config.toml
n_layer = 16
d_model = 256
n_head = 4
n_kv_head = 4
head_dim = 64
d_mlp = 704
vocab_size = 5630
activation = "geglu"
norm = "rmsnorm"
norm_place = "pre"
norm_eps = 1e-05
positions = "rope"
rope_base = 10000.0
rope_fraction = 1.0
qk_norm = false
attn_scale = 0.125
bias = "none"
tie_embeddings = false
parallel_block = false
init = "normal"
init_std_qkv = 0.0735
init_std_o = 0.0
init_std_up = 0.0735
init_std_down = 0.0
optimizer = "muon_variant"
lr = 0.0151
lr_mult_o = 3.0
beta1 = 0.95
lr_head = 0.00557
grad_clip = 1.0
warmup_steps = 200
schedule = "wsd"
decay_fraction = 0.703
decay_shape = "linear"
final_lr_fraction = 0.1
batch_tokens = 65536
seq_len = 128
doc_mask = true
train_tokens = 299500000
steps = 4571
dataset = "wikipedia_en"
Each number is 50 + 10 x the weight over its row's rms, rounded and kept within 0 to 99. Layers, rows and columns count from 0. The size before them is the row's rms in percent of the matrix's.

# gate: layer 7 MLP gate, 704x256, rms 0.235, rows 550-584, columns 0-63
# up: layer 7 MLP up, 704x256, rms 0.252, rows 550-584, columns 0-63
# down: layer 7 MLP down (transposed), 704x256, rms 0.0857, rows 550-584, columns 0-63
gate550 100:57 41 57 44 45 47 43 49 47 35 48 50 35 61 47 44 49 37 53 59 54 46 67 45 51 52 42 47 71 77 30 43 52 45 63 61 30 55 41 39 40 62 46 68 61 44 42 46 62 51 60 57 65 58 46 41 48 46 36 48 62 65 49 52
up550 100:37 43 42 57 61 51 63 54 50 46 45 52 38 51 53 55 49 38 56 53 60 42 74 39 49 37 59 48 36 45 41 55 48 60 39 52 48 46 53 42 38 49 68 67 46 66 61 53 46 51 58 54 50 47 51 28 54 40 37 42 59 68 55 59
down550 099:45 64 64 58 48 41 61 43 59 54 49 42 64 66 50 62 59 48 45 40 33 31 54 40 37 54 47 54 61 73 51 56 51 66 42 67 63 59 45 45 43 45 42 57 35 41 49 54 53 42 47 52 57 33 59 56 52 46 67 49 56 48 58 54
gate551 104:60 64 51 43 39 54 49 51 63 64 59 44 42 35 56 48 59 62 55 46 55 62 61 50 66 43 75 36 44 47 66 42 44 58 55 52 43 70 56 49 39 57 46 59 49 56 41 46 46 35 62 41 61 42 44 59 36 42 58 43 31 51 52 67
up551 100:60 46 59 44 55 57 41 54 42 55 65 54 52 57 54 51 55 34 47 46 44 50 50 50 60 47 52 57 53 38 54 56 53 55 42 52 61 26 38 54 52 52 44 45 47 56 59 28 46 52 49 45 59 45 46 40 58 42 30 46 50 52 31 37
down551 102:33 48 44 39 59 42 37 60 65 57 52 53 31 61 45 56 43 34 57 48 56 32 54 49 47 40 51 55 52 45 42 49 53 58 39 62 47 48 43 49 52 26 63 34 58 73 53 41 46 59 32 49 61 58 38 75 40 55 39 52 48 40 51 50
gate552 100:45 50 56 44 47 54 59 55 61 39 47 59 61 37 43 64 38 62 55 45 41 58 45 34 58 66 42 51 45 53 52 65 62 47 37 58 41 32 61 60 39 46 53 59 49 68 58 55 42 49 41 50 57 37 43 48 42 49 68 66 60 47 39 66
up552 102:67 55 39 48 56 42 54 28 53 47 50 41 41 46 49 56 57 54 59 49 72 36 55 47 25 59 75 54 55 55 30 62 43 56 60 49 63 52 49 42 50 53 27 39 38 47 47 51 53 52 62 47 32 38 67 29 53 48 28 57 50 52 57 49
down552 097:42 48 46 57 51 64 41 36 48 53 64 42 43 48 45 48 50 65 60 45 55 23 58 51 31 43 52 73 45 62 51 30 60 63 40 54 64 41 62 48 55 59 53 45 51 43 42 30 45 60 61 45 57 30 70 31 51 61 33 53 52 45 62 46
gate553 101:47 64 46 44 48 61 54 58 50 45 43 50 46 50 44 38 27 20 79 52 36 39 49 52 44 59 52 27 57 36 41 34 39 49 58 59 49 35 51 36 50 53 37 37 57 52 64 64 51 46 50 52 48 54 53 59 54 38 50 59 51 41 48 57
up553 096:59 40 56 61 62 53 56 47 58 53 64 52 60 54 34 60 47 51 36 52 50 47 50 39 47 50 53 52 56 32 59 53 56 58 48 30 67 40 55 37 64 26 47 40 53 61 53 47 69 56 54 48 33 50 37 47 40 58 50 48 41 58 56 54
down553 099:67 46 33 47 21 60 66 54 53 55 42 47 46 50 55 56 54 39 38 39 42 43 50 54 56 41 37 36 49 62 44 51 49 41 56 61 49 57 46 54 49 51 63 65 64 45 53 50 56 48 59 43 64 62 52 45 35 54 49 50 42 39 42 54
gate554 097:35 59 49 39 44 49 50 44 51 50 53 41 46 49 38 48 42 64 53 43 58 41 35 45 39 52 55 51 53 41 52 55 54 54 45 57 58 50 44 60 67 40 69 41 67 56 55 55 40 52 56 41 54 46 33 56 37 58 39 51 61 35 65 29
up554 102:62 64 31 52 46 44 42 50 62 43 46 41 37 41 55 51 56 58 31 40 49 61 64 44 38 50 51 33 48 45 46 49 46 51 66 53 33 50 51 49 52 42 44 44 54 57 59 42 41 58 37 41 70 53 53 68 72 49 51 54 42 37 39 55
down554 099:55 63 56 52 74 60 47 39 53 53 57 36 33 57 47 47 48 39 49 37 35 53 57 57 52 30 44 54 35 46 32 62 42 48 63 31 57 45 53 41 54 46 36 22 55 52 58 69 37 50 38 62 57 51 57 56 46 53 43 56 49 57 53 45
gate555 102:67 61 58 64 56 52 48 53 34 38 59 54 38 25 42 46 65 36 55 67 55 54 58 61 39 23 52 43 53 65 61 55 51 33 66 56 42 58 60 33 64 55 32 41 38 39 51 38 52 34 57 41 49 50 50 57 62 54 44 53 62 55 59 54
up555 103:55 56 50 60 59 70 34 31 31 67 49 58 50 53 59 65 52 59 48 65 59 63 57 39 55 37 33 44 56 30 43 57 36 48 50 41 48 39 54 45 56 57 29 49 40 59 30 63 52 65 55 45 39 53 64 47 60 38 56 53 48 61 44 48
down555 100:95 46 67 51 50 49 40 29 38 73 60 42 43 57 56 52 59 40 61 39 39 46 54 42 37 41 56 57 56 34 37 39 53 51 38 56 50 38 65 53 59 39 53 50 63 61 46 41 42 49 51 41 55 68 34 47 66 52 46 55 59 63 56 74
gate556 101:50 51 45 60 63 69 57 40 58 53 78 40 44 44 58 56 55 50 65 60 46 56 58 50 49 63 47 31 52 64 48 50 53 29 46 41 42 41 51 43 54 49 50 58 53 47 47 52 47 41 62 40 56 60 44 58 42 39 53 38 55 60 23 49
up556 100:41 48 21 56 45 39 49 55 36 44 51 45 56 35 39 59 50 52 61 58 45 53 53 48 41 55 27 64 26 55 51 53 30 54 51 47 60 60 52 55 60 55 33 56 53 51 44 48 46 47 63 49 49 44 52 47 24 62 49 38 36 40 58 68
down556 103:27 43 61 48 51 58 41 45 53 40 55 59 54 32 56 50 48 44 43 52 37 52 56 49 63 55 45 55 52 52 62 61 58 51 46 44 52 37 44 48 47 45 44 40 47 75 51 50 56 53 68 66 61 51 36 46 36 52 42 38 53 54 40 63
gate557 100:66 54 44 52 34 51 54 53 53 59 55 56 49 46 51 46 55 62 60 70 47 55 41 43 56 57 55 53 63 63 53 53 49 61 51 51 58 44 47 53 60 59 49 43 59 39 48 53 45 62 52 55 52 66 59 50 57 37 56 53 28 45 63 57
up557 097:51 43 49 55 39 45 56 76 50 49 61 58 57 58 41 37 50 51 53 42 55 40 56 67 56 64 39 46 35 57 47 51 57 42 45 60 41 42 64 55 56 49 41 54 47 42 36 41 50 48 49 52 39 42 56 47 61 57 56 59 57 57 47 40
down557 099:61 58 57 45 67 49 56 41 44 45 47 67 37 53 28 62 47 28 50 49 46 56 53 58 48 58 34 55 43 61 35 40 50 61 25 54 48 62 62 56 55 47 55 47 46 45 55 53 51 34 44 54 63 59 45 60 60 39 52 52 63 28 42 56
gate558 098:58 58 52 73 48 44 44 66 73 62 51 57 51 56 46 50 41 44 43 61 34 48 60 45 46 65 50 63 56 45 58 49 44 51 44 60 36 49 52 47 46 49 54 49 35 50 42 62 46 59 60 70 55 40 57 61 48 59 42 61 43 52 58 58
up558 101:51 50 40 48 33 35 40 55 57 54 51 55 58 54 31 57 69 47 46 60 53 39 64 33 43 53 54 37 46 67 47 48 55 48 63 56 45 53 66 65 55 44 41 45 51 45 48 46 65 35 18 29 55 52 53 59 65 33 38 47 61 46 44 64
down558 100:28 60 57 34 52 48 41 59 47 26 55 47 47 39 45 35 50 40 59 44 45 48 55 51 47 44 54 42 55 48 49 50 36 36 33 68 42 50 28 50 59 38 57 66 51 66 40 58 52 55 60 66 31 37 55 52 47 48 59 47 51 40 50 67
gate559 105:70 43 59 58 49 41 48 52 50 45 37 44 40 32 46 51 56 55 42 63 37 66 54 41 47 61 51 49 42 69 43 36 33 47 48 58 55 63 64 43 69 59 45 46 41 52 60 34 43 44 67 51 57 51 63 72 43 31 76 34 48 54 65 60
up559 096:56 53 42 47 26 57 49 71 57 65 43 66 54 52 48 58 45 61 55 68 40 52 66 57 45 55 38 47 46 55 54 40 35 47 65 71 65 48 55 41 61 49 42 56 67 63 53 36 57 59 59 31 49 46 54 43 54 57 64 53 58 42 32 61
down559 099:34 68 41 31 56 39 38 50 60 66 53 61 38 62 38 36 44 55 40 80 51 52 61 41 28 47 36 53 61 44 42 53 38 38 59 68 42 36 46 43 55 54 58 66 37 49 57 52 60 50 50 50 67 63 53 52 45 69 66 55 44 53 57 56
gate560 098:60 47 48 55 37 47 38 45 68 54 42 47 58 48 62 39 49 50 40 56 56 57 60 40 51 45 47 66 48 54 68 52 60 50 55 65 64 63 52 44 27 54 51 60 36 59 53 41 59 44 50 42 62 56 54 41 54 64 63 48 56 64 55 64
up560 105:39 57 48 61 48 40 57 55 25 38 61 42 50 41 57 60 39 53 43 73 47 44 50 63 48 39 44 39 43 54 48 54 46 45 43 47 44 46 44 45 38 50 54 54 49 51 72 30 40 57 39 45 57 46 42 44 59 65 62 52 54 49 36 46
down560 102:30 62 56 52 49 66 66 55 72 51 41 58 54 37 50 76 63 57 70 51 37 50 46 37 58 62 51 52 46 59 40 53 34 38 55 56 54 37 47 47 36 42 33 50 30 44 53 39 44 42 54 37 59 52 43 46 73 53 51 65 48 54 34 58
gate561 103:53 60 40 42 59 58 23 42 56 60 40 56 41 46 49 66 41 65 71 70 55 52 51 41 60 59 50 46 61 58 36 47 46 52 46 53 64 52 39 33 56 62 50 57 47 54 59 46 44 44 60 49 67 54 39 47 32 52 55 36 53 62 42 48
up561 106:50 32 52 58 39 48 55 58 51 48 54 41 49 56 35 45 61 68 45 37 59 26 43 55 45 30 49 37 60 36 55 44 52 36 58 46 40 46 57 47 54 56 42 49 43 62 62 37 46 57 57 56 37 54 54 63 44 25 47 48 47 40 45 45
down561 102:32 38 54 44 48 43 66 45 34 42 49 62 57 39 44 43 35 60 55 49 63 62 55 62 51 52 33 60 62 58 67 63 48 51 58 33 56 23 37 53 48 68 32 72 67 60 44 21 51 35 40 51 48 44 57 68 49 55 55 46 44 61 46 62
gate562 101:35 64 38 30 52 55 72 45 37 31 38 46 51 50 57 32 52 54 46 51 47 72 42 56 54 48 63 56 53 52 43 64 57 55 59 60 65 60 57 45 43 69 42 48 81 33 54 39 53 59 59 62 69 43 69 43 69 46 44 54 48 53 48 61
up562 097:61 45 58 60 46 34 36 70 51 47 65 53 57 56 50 42 51 44 48 41 49 54 34 52 55 44 37 52 51 29 48 61 39 58 37 57 53 53 35 41 49 44 57 66 46 52 40 45 62 48 32 45 43 74 50 53 52 54 56 53 51 46 51 48
down562 103:60 48 49 49 59 52 31 68 50 35 59 41 51 48 48 44 58 61 54 59 48 56 53 49 62 59 48 56 54 52 44 51 30 39 56 53 36 42 48 43 52 39 55 45 21 58 57 46 59 52 48 65 49 62 30 33 45 60 49 33 30 51 51 37
gate563 096:44 51 56 48 55 55 44 24 68 44 55 45 45 55 56 47 47 61 52 63 60 55 42 47 52 44 38 36 40 40 43 45 52 43 42 71 39 42 27 61 48 55 61 47 62 53 50 46 42 63 63 40 35 38 41 61 57 57 60 63 60 33 53 32
up563 090:47 46 50 32 57 54 35 49 59 62 38 57 36 53 40 50 60 49 65 51 67 46 51 42 47 61 54 28 60 55 37 63 49 60 45 36 36 58 41 50 68 59 58 41 62 54 40 49 72 54 64 40 32 60 54 38 75 67 66 46 42 36 37 30
down563 094:62 49 61 39 50 51 36 42 64 45 42 67 56 37 52 56 45 58 47 44 56 53 32 66 42 49 43 52 39 60 43 45 58 59 58 44 56 57 58 55 44 54 48 57 44 46 54 41 44 54 55 48 61 37 39 45 60 38 58 56 57 65 57 57
gate564 097:47 44 56 30 63 63 51 43 56 35 33 42 47 48 54 36 47 51 44 51 60 42 72 35 43 47 52 62 59 60 61 59 61 61 40 46 52 60 47 66 48 55 55 49 31 60 50 50 58 44 50 53 33 55 48 43 41 54 58 53 56 28 65 52
up564 098:67 57 38 56 58 49 46 56 31 42 51 56 62 50 68 54 62 48 46 50 45 54 33 49 45 53 45 50 32 63 49 47 64 50 53 53 43 45 54 39 39 69 40 24 54 47 37 37 49 50 52 55 41 47 74 61 46 47 58 48 62 44 27 71
down564 093:68 42 60 36 59 36 77 41 47 58 46 39 55 64 53 58 58 35 49 50 55 50 57 44 46 39 54 45 62 48 46 44 47 39 61 50 61 56 54 53 67 41 58 59 39 48 68 43 52 50 55 49 55 54 56 66 52 34 73 50 53 41 61 55
gate565 105:54 42 48 59 61 60 41 50 59 48 46 36 39 38 33 37 36 44 49 49 37 59 48 56 44 36 47 52 48 37 42 45 52 65 32 57 60 58 52 51 51 68 56 57 39 51 49 40 46 48 52 58 60 51 64 69 67 40 63 51 54 47 34 28
up565 104:58 55 57 39 61 46 36 47 38 51 51 66 39 68 52 45 42 71 51 49 58 63 28 55 41 55 49 56 56 37 52 39 49 59 43 46 58 42 48 56 47 62 46 45 50 63 52 53 33 51 40 35 64 46 64 54 58 55 54 36 67 40 41 47
down565 108:49 46 64 29 54 52 32 60 42 58 48 45 50 49 35 51 63 48 43 52 47 42 40 56 50 52 52 55 57 47 44 36 47 62 40 44 39 46 55 37 49 62 45 44 50 57 51 59 52 52 45 36 59 45 61 49 55 58 56 67 59 28 59 54
gate566 101:58 50 66 49 44 72 35 48 40 35 44 49 58 50 48 49 67 38 59 64 59 62 42 37 63 54 59 62 59 62 36 54 54 66 52 56 46 27 39 55 59 65 58 39 60 38 38 44 57 36 60 63 69 49 53 34 44 60 57 44 53 44 46 59
up566 100:41 51 44 42 49 19 44 50 65 60 68 53 65 32 37 67 47 49 53 34 47 39 41 49 55 47 58 64 54 54 49 47 59 41 52 29 49 47 62 62 67 54 63 37 50 52 71 50 42 47 47 49 67 45 44 51 63 62 47 52 61 58 43 43
down566 101:61 28 44 36 46 65 59 34 60 50 37 54 44 54 36 46 56 53 60 22 56 43 43 53 62 58 63 60 42 63 63 39 30 60 54 62 61 61 48 52 43 36 40 57 50 52 45 49 54 31 28 51 62 45 55 43 47 58 37 46 42 57 52 37
gate567 093:58 59 79 51 41 43 49 69 59 55 34 59 47 53 33 41 56 51 48 53 52 54 56 44 56 36 52 53 61 39 55 59 48 54 40 45 40 68 34 53 39 44 39 58 70 40 36 38 38 71 54 51 67 58 56 51 46 59 48 62 52 66 53 31
up567 096:58 37 21 41 43 37 56 33 39 41 53 70 52 36 49 32 62 28 54 48 55 44 43 56 57 41 35 77 51 62 51 59 54 50 45 55 48 44 54 26 34 62 44 38 67 56 57 44 37 46 51 52 37 36 46 58 57 45 50 29 61 55 52 53
down567 096:81 64 48 60 55 46 62 42 55 26 53 63 36 53 35 61 47 52 61 53 52 41 38 53 31 47 46 53 40 44 36 55 56 55 53 49 66 41 60 37 48 48 45 47 47 52 54 48 57 42 64 49 57 65 50 49 49 64 52 56 62 40 52 67
gate568 096:54 47 44 54 51 38 52 30 69 43 44 49 63 66 58 54 44 39 55 54 45 44 69 37 54 44 56 42 44 54 58 37 44 57 48 50 54 56 44 48 75 46 58 46 28 54 47 49 55 30 53 44 44 67 49 44 53 40 51 50 55 32 43 50
up568 095:56 34 36 59 53 65 46 56 51 49 33 65 46 47 34 38 57 45 53 51 60 43 55 53 46 61 44 63 56 51 45 50 55 52 62 37 41 43 38 32 55 47 36 39 43 35 56 36 63 51 50 49 43 54 61 60 50 53 46 53 45 58 28 53
down568 094:43 31 39 36 61 45 49 42 51 35 36 37 80 38 44 31 38 60 46 48 39 60 54 46 52 41 30 64 63 52 55 41 45 31 59 35 68 79 51 57 44 51 51 54 37 54 64 55 44 44 43 54 52 45 36 61 47 68 45 41 49 50 45 41
gate569 097:61 44 60 43 46 51 54 35 56 49 51 53 59 55 23 57 49 75 56 73 46 23 46 58 46 58 40 51 49 60 30 55 44 46 45 49 49 57 45 56 53 36 42 47 45 35 39 46 57 62 62 57 44 43 51 34 68 56 59 52 57 36 44 43
up569 101:51 57 57 50 57 48 41 60 58 40 45 39 48 42 48 61 69 44 41 49 60 60 30 37 57 49 58 57 37 62 62 58 41 48 59 52 58 65 62 46 30 36 47 45 59 54 43 56 34 55 38 61 45 55 49 47 41 47 56 40 43 50 59 38
down569 099:56 50 68 41 33 54 42 68 50 46 36 56 37 42 68 50 47 36 43 28 59 52 43 46 55 38 57 49 44 48 70 65 60 68 65 52 48 56 29 47 50 39 23 46 34 61 35 46 69 43 53 42 65 49 55 54 57 52 66 42 40 58 40 53
gate570 098:42 63 49 53 52 59 56 42 73 45 50 36 68 49 51 73 41 53 55 61 45 50 63 34 53 36 37 31 59 31 41 51 42 23 61 46 56 52 62 42 54 45 46 49 54 49 46 53 43 45 59 63 59 63 39 54 56 54 68 28 38 59 40 54
up570 098:56 45 62 57 56 43 61 46 73 36 35 36 60 66 43 54 52 54 64 57 41 37 54 52 55 28 35 61 57 34 41 65 44 44 37 45 55 50 53 35 57 55 55 49 44 41 53 69 64 34 55 47 50 45 50 45 60 63 76 36 37 46 71 56
down570 097:48 36 33 53 29 43 45 39 48 47 55 47 52 58 66 72 34 39 50 30 41 42 64 35 35 42 48 51 37 53 42 51 39 56 44 45 56 38 60 60 29 49 44 51 41 38 47 47 48 53 41 38 53 39 47 57 35 42 54 50 38 32 62 73
gate571 104:39 53 36 59 64 51 50 57 44 49 50 49 38 52 44 52 63 35 40 43 55 44 61 63 58 42 34 36 32 43 64 44 49 56 37 52 65 56 28 46 50 49 52 58 43 46 39 44 55 52 43 58 44 62 52 57 50 52 63 36 44 57 63 38
up571 102:53 53 60 44 69 39 64 58 61 48 59 33 64 56 37 45 49 65 38 36 28 60 37 61 52 45 50 56 51 49 47 44 58 68 52 44 62 55 55 51 67 60 34 47 46 54 53 50 59 65 78 70 55 49 67 57 56 48 52 42 54 75 54 69
down571 095:39 52 36 62 43 30 51 65 41 38 47 63 51 53 45 49 56 40 43 46 52 57 53 49 72 38 54 30 44 52 53 52 45 41 60 56 57 42 73 47 65 43 50 52 46 44 39 55 41 55 76 28 43 53 63 34 47 55 51 38 51 53 47 55
gate572 099:58 47 63 48 44 52 47 61 60 50 46 58 59 47 42 50 63 40 48 67 49 54 43 43 35 52 47 20 66 47 56 56 44 62 64 59 59 57 58 54 52 44 53 55 32 56 38 48 55 50 38 37 53 51 34 66 41 53 55 54 47 33 31 56
up572 103:51 39 50 51 52 70 52 53 45 36 40 56 52 48 42 48 54 56 54 49 65 49 62 49 56 47 50 60 60 64 65 49 40 42 62 56 42 46 45 51 54 84 68 40 46 41 52 63 46 56 54 53 58 59 53 57 57 48 47 49 27 35 63 62
down572 102:25 47 59 67 56 45 48 56 45 57 55 41 40 49 56 60 48 49 60 59 67 57 68 65 60 42 53 49 51 61 32 28 63 45 34 36 56 54 51 23 61 53 44 56 41 37 26 58 53 68 46 37 55 56 58 48 67 60 43 57 55 50 56 59
gate573 099:43 79 33 58 52 52 52 47 53 51 71 44 65 69 54 49 25 42 48 66 47 44 34 48 53 43 53 53 54 43 75 32 46 54 43 65 56 60 57 43 38 50 52 65 54 29 51 50 34 52 58 53 52 42 54 58 63 57 61 31 51 64 49 57
up573 101:36 51 47 35 64 50 49 53 50 59 52 53 53 38 54 51 59 55 65 44 66 56 53 38 41 54 50 57 66 53 18 61 67 51 38 43 40 49 42 50 52 41 63 44 50 52 47 34 75 45 42 42 54 47 48 57 32 54 30 61 42 44 43 48
down573 099:58 44 51 45 63 57 32 64 80 48 55 51 58 61 42 51 64 63 55 49 38 40 44 45 46 56 33 51 35 53 43 46 56 52 49 67 56 36 49 55 67 64 58 49 67 40 60 42 60 48 56 67 51 56 49 61 53 50 47 63 47 60 50 63
gate574 096:62 37 57 49 64 59 59 42 52 58 63 68 49 63 52 50 30 53 45 59 61 64 52 47 63 45 52 37 59 41 53 60 53 53 55 39 53 75 51 56 56 45 54 49 40 56 39 56 61 43 58 74 37 44 51 53 50 53 49 52 53 48 39 63
up574 099:49 53 41 42 64 37 52 55 48 58 37 38 53 58 64 56 43 46 74 54 55 63 57 54 56 61 59 50 70 65 61 58 45 63 54 36 38 42 66 53 41 64 49 59 41 63 34 37 36 47 44 50 41 52 47 75 31 53 54 41 41 41 44 43
down574 100:46 53 52 61 57 64 61 51 52 38 65 54 37 70 60 48 38 59 55 42 57 44 38 47 42 39 50 55 52 56 47 45 67 42 32 50 37 55 49 62 55 33 64 64 65 51 43 51 30 39 55 54 29 56 54 44 45 54 56 49 46 33 64 36
gate575 093:48 48 49 50 54 43 37 50 59 51 29 40 39 55 46 43 50 54 59 64 56 39 52 45 55 56 54 59 63 61 47 53 63 51 35 36 56 55 47 63 47 43 56 51 45 45 55 51 51 41 49 35 48 60 56 66 47 41 43 44 60 63 43 59
up575 101:52 40 55 38 46 43 63 50 56 49 65 54 50 52 44 53 38 60 49 59 64 61 50 45 41 47 51 64 29 49 52 53 49 56 66 45 45 59 50 69 54 40 37 56 57 56 43 53 49 54 47 43 54 67 49 46 54 59 57 60 47 63 28 36
down575 097:54 43 51 37 53 37 58 48 58 60 56 39 27 34 44 58 45 54 55 46 55 55 43 33 53 60 64 37 45 53 56 46 32 53 56 66 66 47 54 56 59 73 46 57 47 47 38 64 47 58 46 47 59 52 47 45 56 48 44 58 29 56 40 35
gate576 104:36 50 35 46 43 56 59 56 50 51 62 25 37 57 53 53 44 37 47 46 63 69 52 33 67 43 53 49 44 51 62 57 53 59 48 40 41 55 55 47 42 47 71 63 53 61 32 53 73 45 41 59 64 58 41 66 50 61 51 37 59 31 51 41
up576 097:54 47 43 55 47 39 54 63 55 33 64 41 50 54 52 49 44 54 66 49 47 54 58 46 67 54 56 46 38 46 76 58 37 46 50 23 49 46 26 32 63 52 51 43 44 60 59 59 48 68 48 45 36 53 49 31 49 46 54 46 66 67 43 61
down576 099:73 61 43 52 36 38 50 48 41 50 61 38 49 43 54 54 54 43 44 64 59 65 60 44 47 41 57 27 45 50 55 43 40 64 72 54 52 25 45 58 37 58 57 63 47 47 48 50 38 50 29 44 53 46 75 22 38 54 54 33 57 40 68 48
gate577 099:64 46 51 38 54 52 49 50 41 53 50 56 27 46 50 44 42 57 44 62 50 36 40 59 63 52 43 50 52 45 50 38 39 32 34 51 57 43 26 44 51 45 45 44 47 56 55 62 49 42 34 39 40 59 48 50 56 68 53 56 56 54 66 46
up577 101:41 60 66 40 41 47 44 58 66 48 56 52 35 50 48 54 65 61 41 38 61 48 53 43 58 36 44 47 42 45 51 49 45 29 49 64 66 42 34 58 64 46 52 38 62 54 44 61 42 51 39 50 53 51 51 56 51 43 50 64 58 46 51 39
down577 100:15 58 52 59 61 51 40 42 61 46 57 43 59 61 56 66 52 65 57 65 52 34 61 56 51 60 56 50 39 44 50 45 46 41 43 68 56 51 31 69 48 53 34 57 42 59 39 47 41 33 60 61 45 74 65 51 42 59 44 38 40 41 42 42
gate578 098:47 74 36 35 46 39 35 32 63 49 54 48 45 64 36 32 53 66 46 39 32 21 48 67 47 45 45 39 58 46 59 58 69 36 40 49 44 35 60 48 64 36 54 27 60 44 30 55 49 54 45 45 48 34 52 50 53 50 67 34 60 42 40 49
up578 099:52 42 62 56 56 53 48 30 58 64 54 56 42 32 57 54 50 42 38 42 46 61 35 52 49 50 44 66 52 24 52 63 46 71 45 48 49 46 62 60 55 45 47 57 30 33 48 56 72 49 44 64 49 49 51 40 57 44 49 46 37 37 57 44
down578 099:54 53 35 93 48 47 46 48 47 49 35 42 50 46 50 58 45 49 50 20 58 56 69 61 33 44 48 56 49 35 55 52 66 57 59 43 44 45 58 50 61 44 43 32 51 39 41 51 71 59 46 47 50 39 46 50 57 45 65 49 36 42 42 54
gate579 106:51 62 48 54 51 57 50 63 41 54 70 55 53 30 48 44 56 53 41 69 46 63 48 24 53 47 71 31 65 38 48 57 39 61 47 39 44 58 69 58 52 52 43 44 46 57 57 68 38 48 36 54 64 55 52 49 67 39 49 42 35 47 47 51
up579 101:45 54 53 49 52 74 47 48 45 55 61 39 45 54 54 43 51 48 54 58 74 61 53 67 50 48 65 53 58 50 54 60 48 58 33 57 54 44 45 50 56 54 60 60 50 43 73 46 44 60 56 41 50 64 49 50 48 36 58 41 53 46 57 39
down579 105:49 36 67 60 58 59 60 57 45 59 50 44 47 75 49 53 60 57 24 40 41 49 46 40 47 35 37 57 56 59 55 45 43 43 50 55 51 55 40 49 41 49 45 57 53 71 67 70 49 45 39 47 55 36 50 56 50 53 39 37 53 33 61 63
gate580 100:62 41 67 48 48 34 51 31 38 42 46 41 30 42 52 47 58 56 50 45 54 40 44 47 55 68 40 49 76 52 47 43 52 57 39 46 60 58 52 22 57 68 40 54 49 55 53 53 69 44 44 43 45 38 51 58 55 39 58 56 62 53 45 45
up580 099:41 38 69 41 43 54 44 53 51 51 50 71 51 43 50 49 66 50 43 56 46 46 60 44 51 60 52 48 43 60 42 60 40 45 47 38 35 46 65 75 58 58 49 42 39 26 38 36 54 45 61 34 30 55 47 56 48 43 63 49 59 51 41 57
down580 099:56 60 38 36 52 54 35 38 53 59 40 46 33 38 57 50 40 48 58 35 57 39 36 46 55 59 56 64 37 41 56 42 55 57 38 49 56 59 63 41 44 64 48 35 73 63 47 40 51 56 50 45 54 60 43 36 52 47 29 40 56 42 63 58
gate581 099:44 56 43 77 50 60 54 35 47 71 56 48 52 71 50 46 38 62 34 68 53 42 27 64 55 52 50 55 43 51 41 60 52 54 48 52 39 26 35 46 59 66 52 34 63 69 62 30 60 63 54 52 45 50 43 57 48 50 39 45 63 46 54 54
up581 098:47 38 65 29 40 54 53 14 68 63 68 40 55 60 57 34 34 54 42 30 52 39 44 47 55 59 53 28 45 41 58 56 57 49 54 41 45 38 47 39 50 67 52 55 73 36 52 44 51 69 51 57 52 40 28 35 36 37 49 53 56 35 69 39
down581 100:88 33 28 49 59 49 54 48 44 44 53 45 60 68 67 30 49 50 56 40 55 51 54 52 52 39 48 42 56 54 38 51 45 51 43 36 50 36 48 53 37 48 66 42 36 57 40 47 41 36 42 51 65 52 31 39 37 63 56 58 75 50 45 52
gate582 097:31 52 44 53 29 61 55 56 38 61 62 42 16 48 53 37 39 44 49 51 57 59 59 40 51 64 57 65 52 21 41 50 71 56 54 59 28 61 67 41 53 52 53 43 47 43 54 50 48 44 40 78 40 50 40 34 69 64 43 45 54 24 60 51
up582 094:44 49 60 50 41 63 47 57 64 45 63 47 46 46 46 43 41 51 44 50 44 30 43 43 46 56 61 70 43 35 38 47 49 46 38 37 37 62 48 62 46 52 35 51 38 63 54 50 41 45 50 53 41 53 56 53 50 30 38 58 67 40 69 56
down582 094:42 48 44 35 45 34 42 53 51 37 52 34 75 34 58 67 52 28 52 31 50 41 44 41 33 66 69 73 57 51 43 48 38 51 52 48 40 63 50 56 46 68 28 54 44 36 65 44 35 41 43 44 53 38 45 65 65 57 68 52 34 34 49 36
gate583 098:55 39 34 47 53 37 47 64 56 60 49 62 41 70 56 35 53 38 40 67 53 45 56 51 68 52 43 60 39 44 48 30 45 66 40 45 56 69 47 67 46 52 51 63 50 36 44 50 50 55 62 61 59 64 42 45 51 46 58 33 30 59 47 49
up583 101:52 34 44 50 33 57 53 48 31 49 45 37 49 57 48 49 50 38 40 56 55 55 60 58 48 57 45 48 50 49 60 49 52 58 31 65 53 38 42 44 49 64 50 38 62 53 46 54 43 52 47 32 56 58 24 47 52 48 50 42 59 48 46 65
down583 106:70 45 48 52 35 43 44 63 43 47 66 45 52 48 49 63 50 53 40 44 51 35 69 37 35 51 66 43 49 60 64 44 59 52 31 62 40 47 73 54 63 62 53 62 55 56 41 39 50 52 47 59 35 45 58 63 65 42 59 47 73 57 58 61
gate584 098:46 56 41 42 59 57 40 74 55 52 46 49 56 55 45 43 52 56 61 71 44 57 36 51 34 56 51 33 52 56 55 49 63 53 44 58 42 52 44 27 48 53 62 29 61 67 37 69 50 57 37 58 47 40 48 45 61 40 51 31 52 48 59 42
up584 100:68 36 50 49 38 59 67 63 40 53 44 45 59 62 41 49 49 29 58 47 63 49 42 33 61 63 71 56 58 59 59 48 43 31 65 37 40 57 34 61 38 52 65 46 45 60 49 33 52 52 56 38 53 49 51 46 50 75 45 52 48 64 61 61
down584 101:94 54 50 41 45 46 49 51 47 47 55 51 41 47 47 41 52 56 33 28 52 46 51 59 47 59 52 51 49 56 48 55 76 46 40 56 46 50 58 48 42 49 58 46 59 51 32 45 40 62 55 33 25 74 45 52 47 56 53 42 44 54 72 60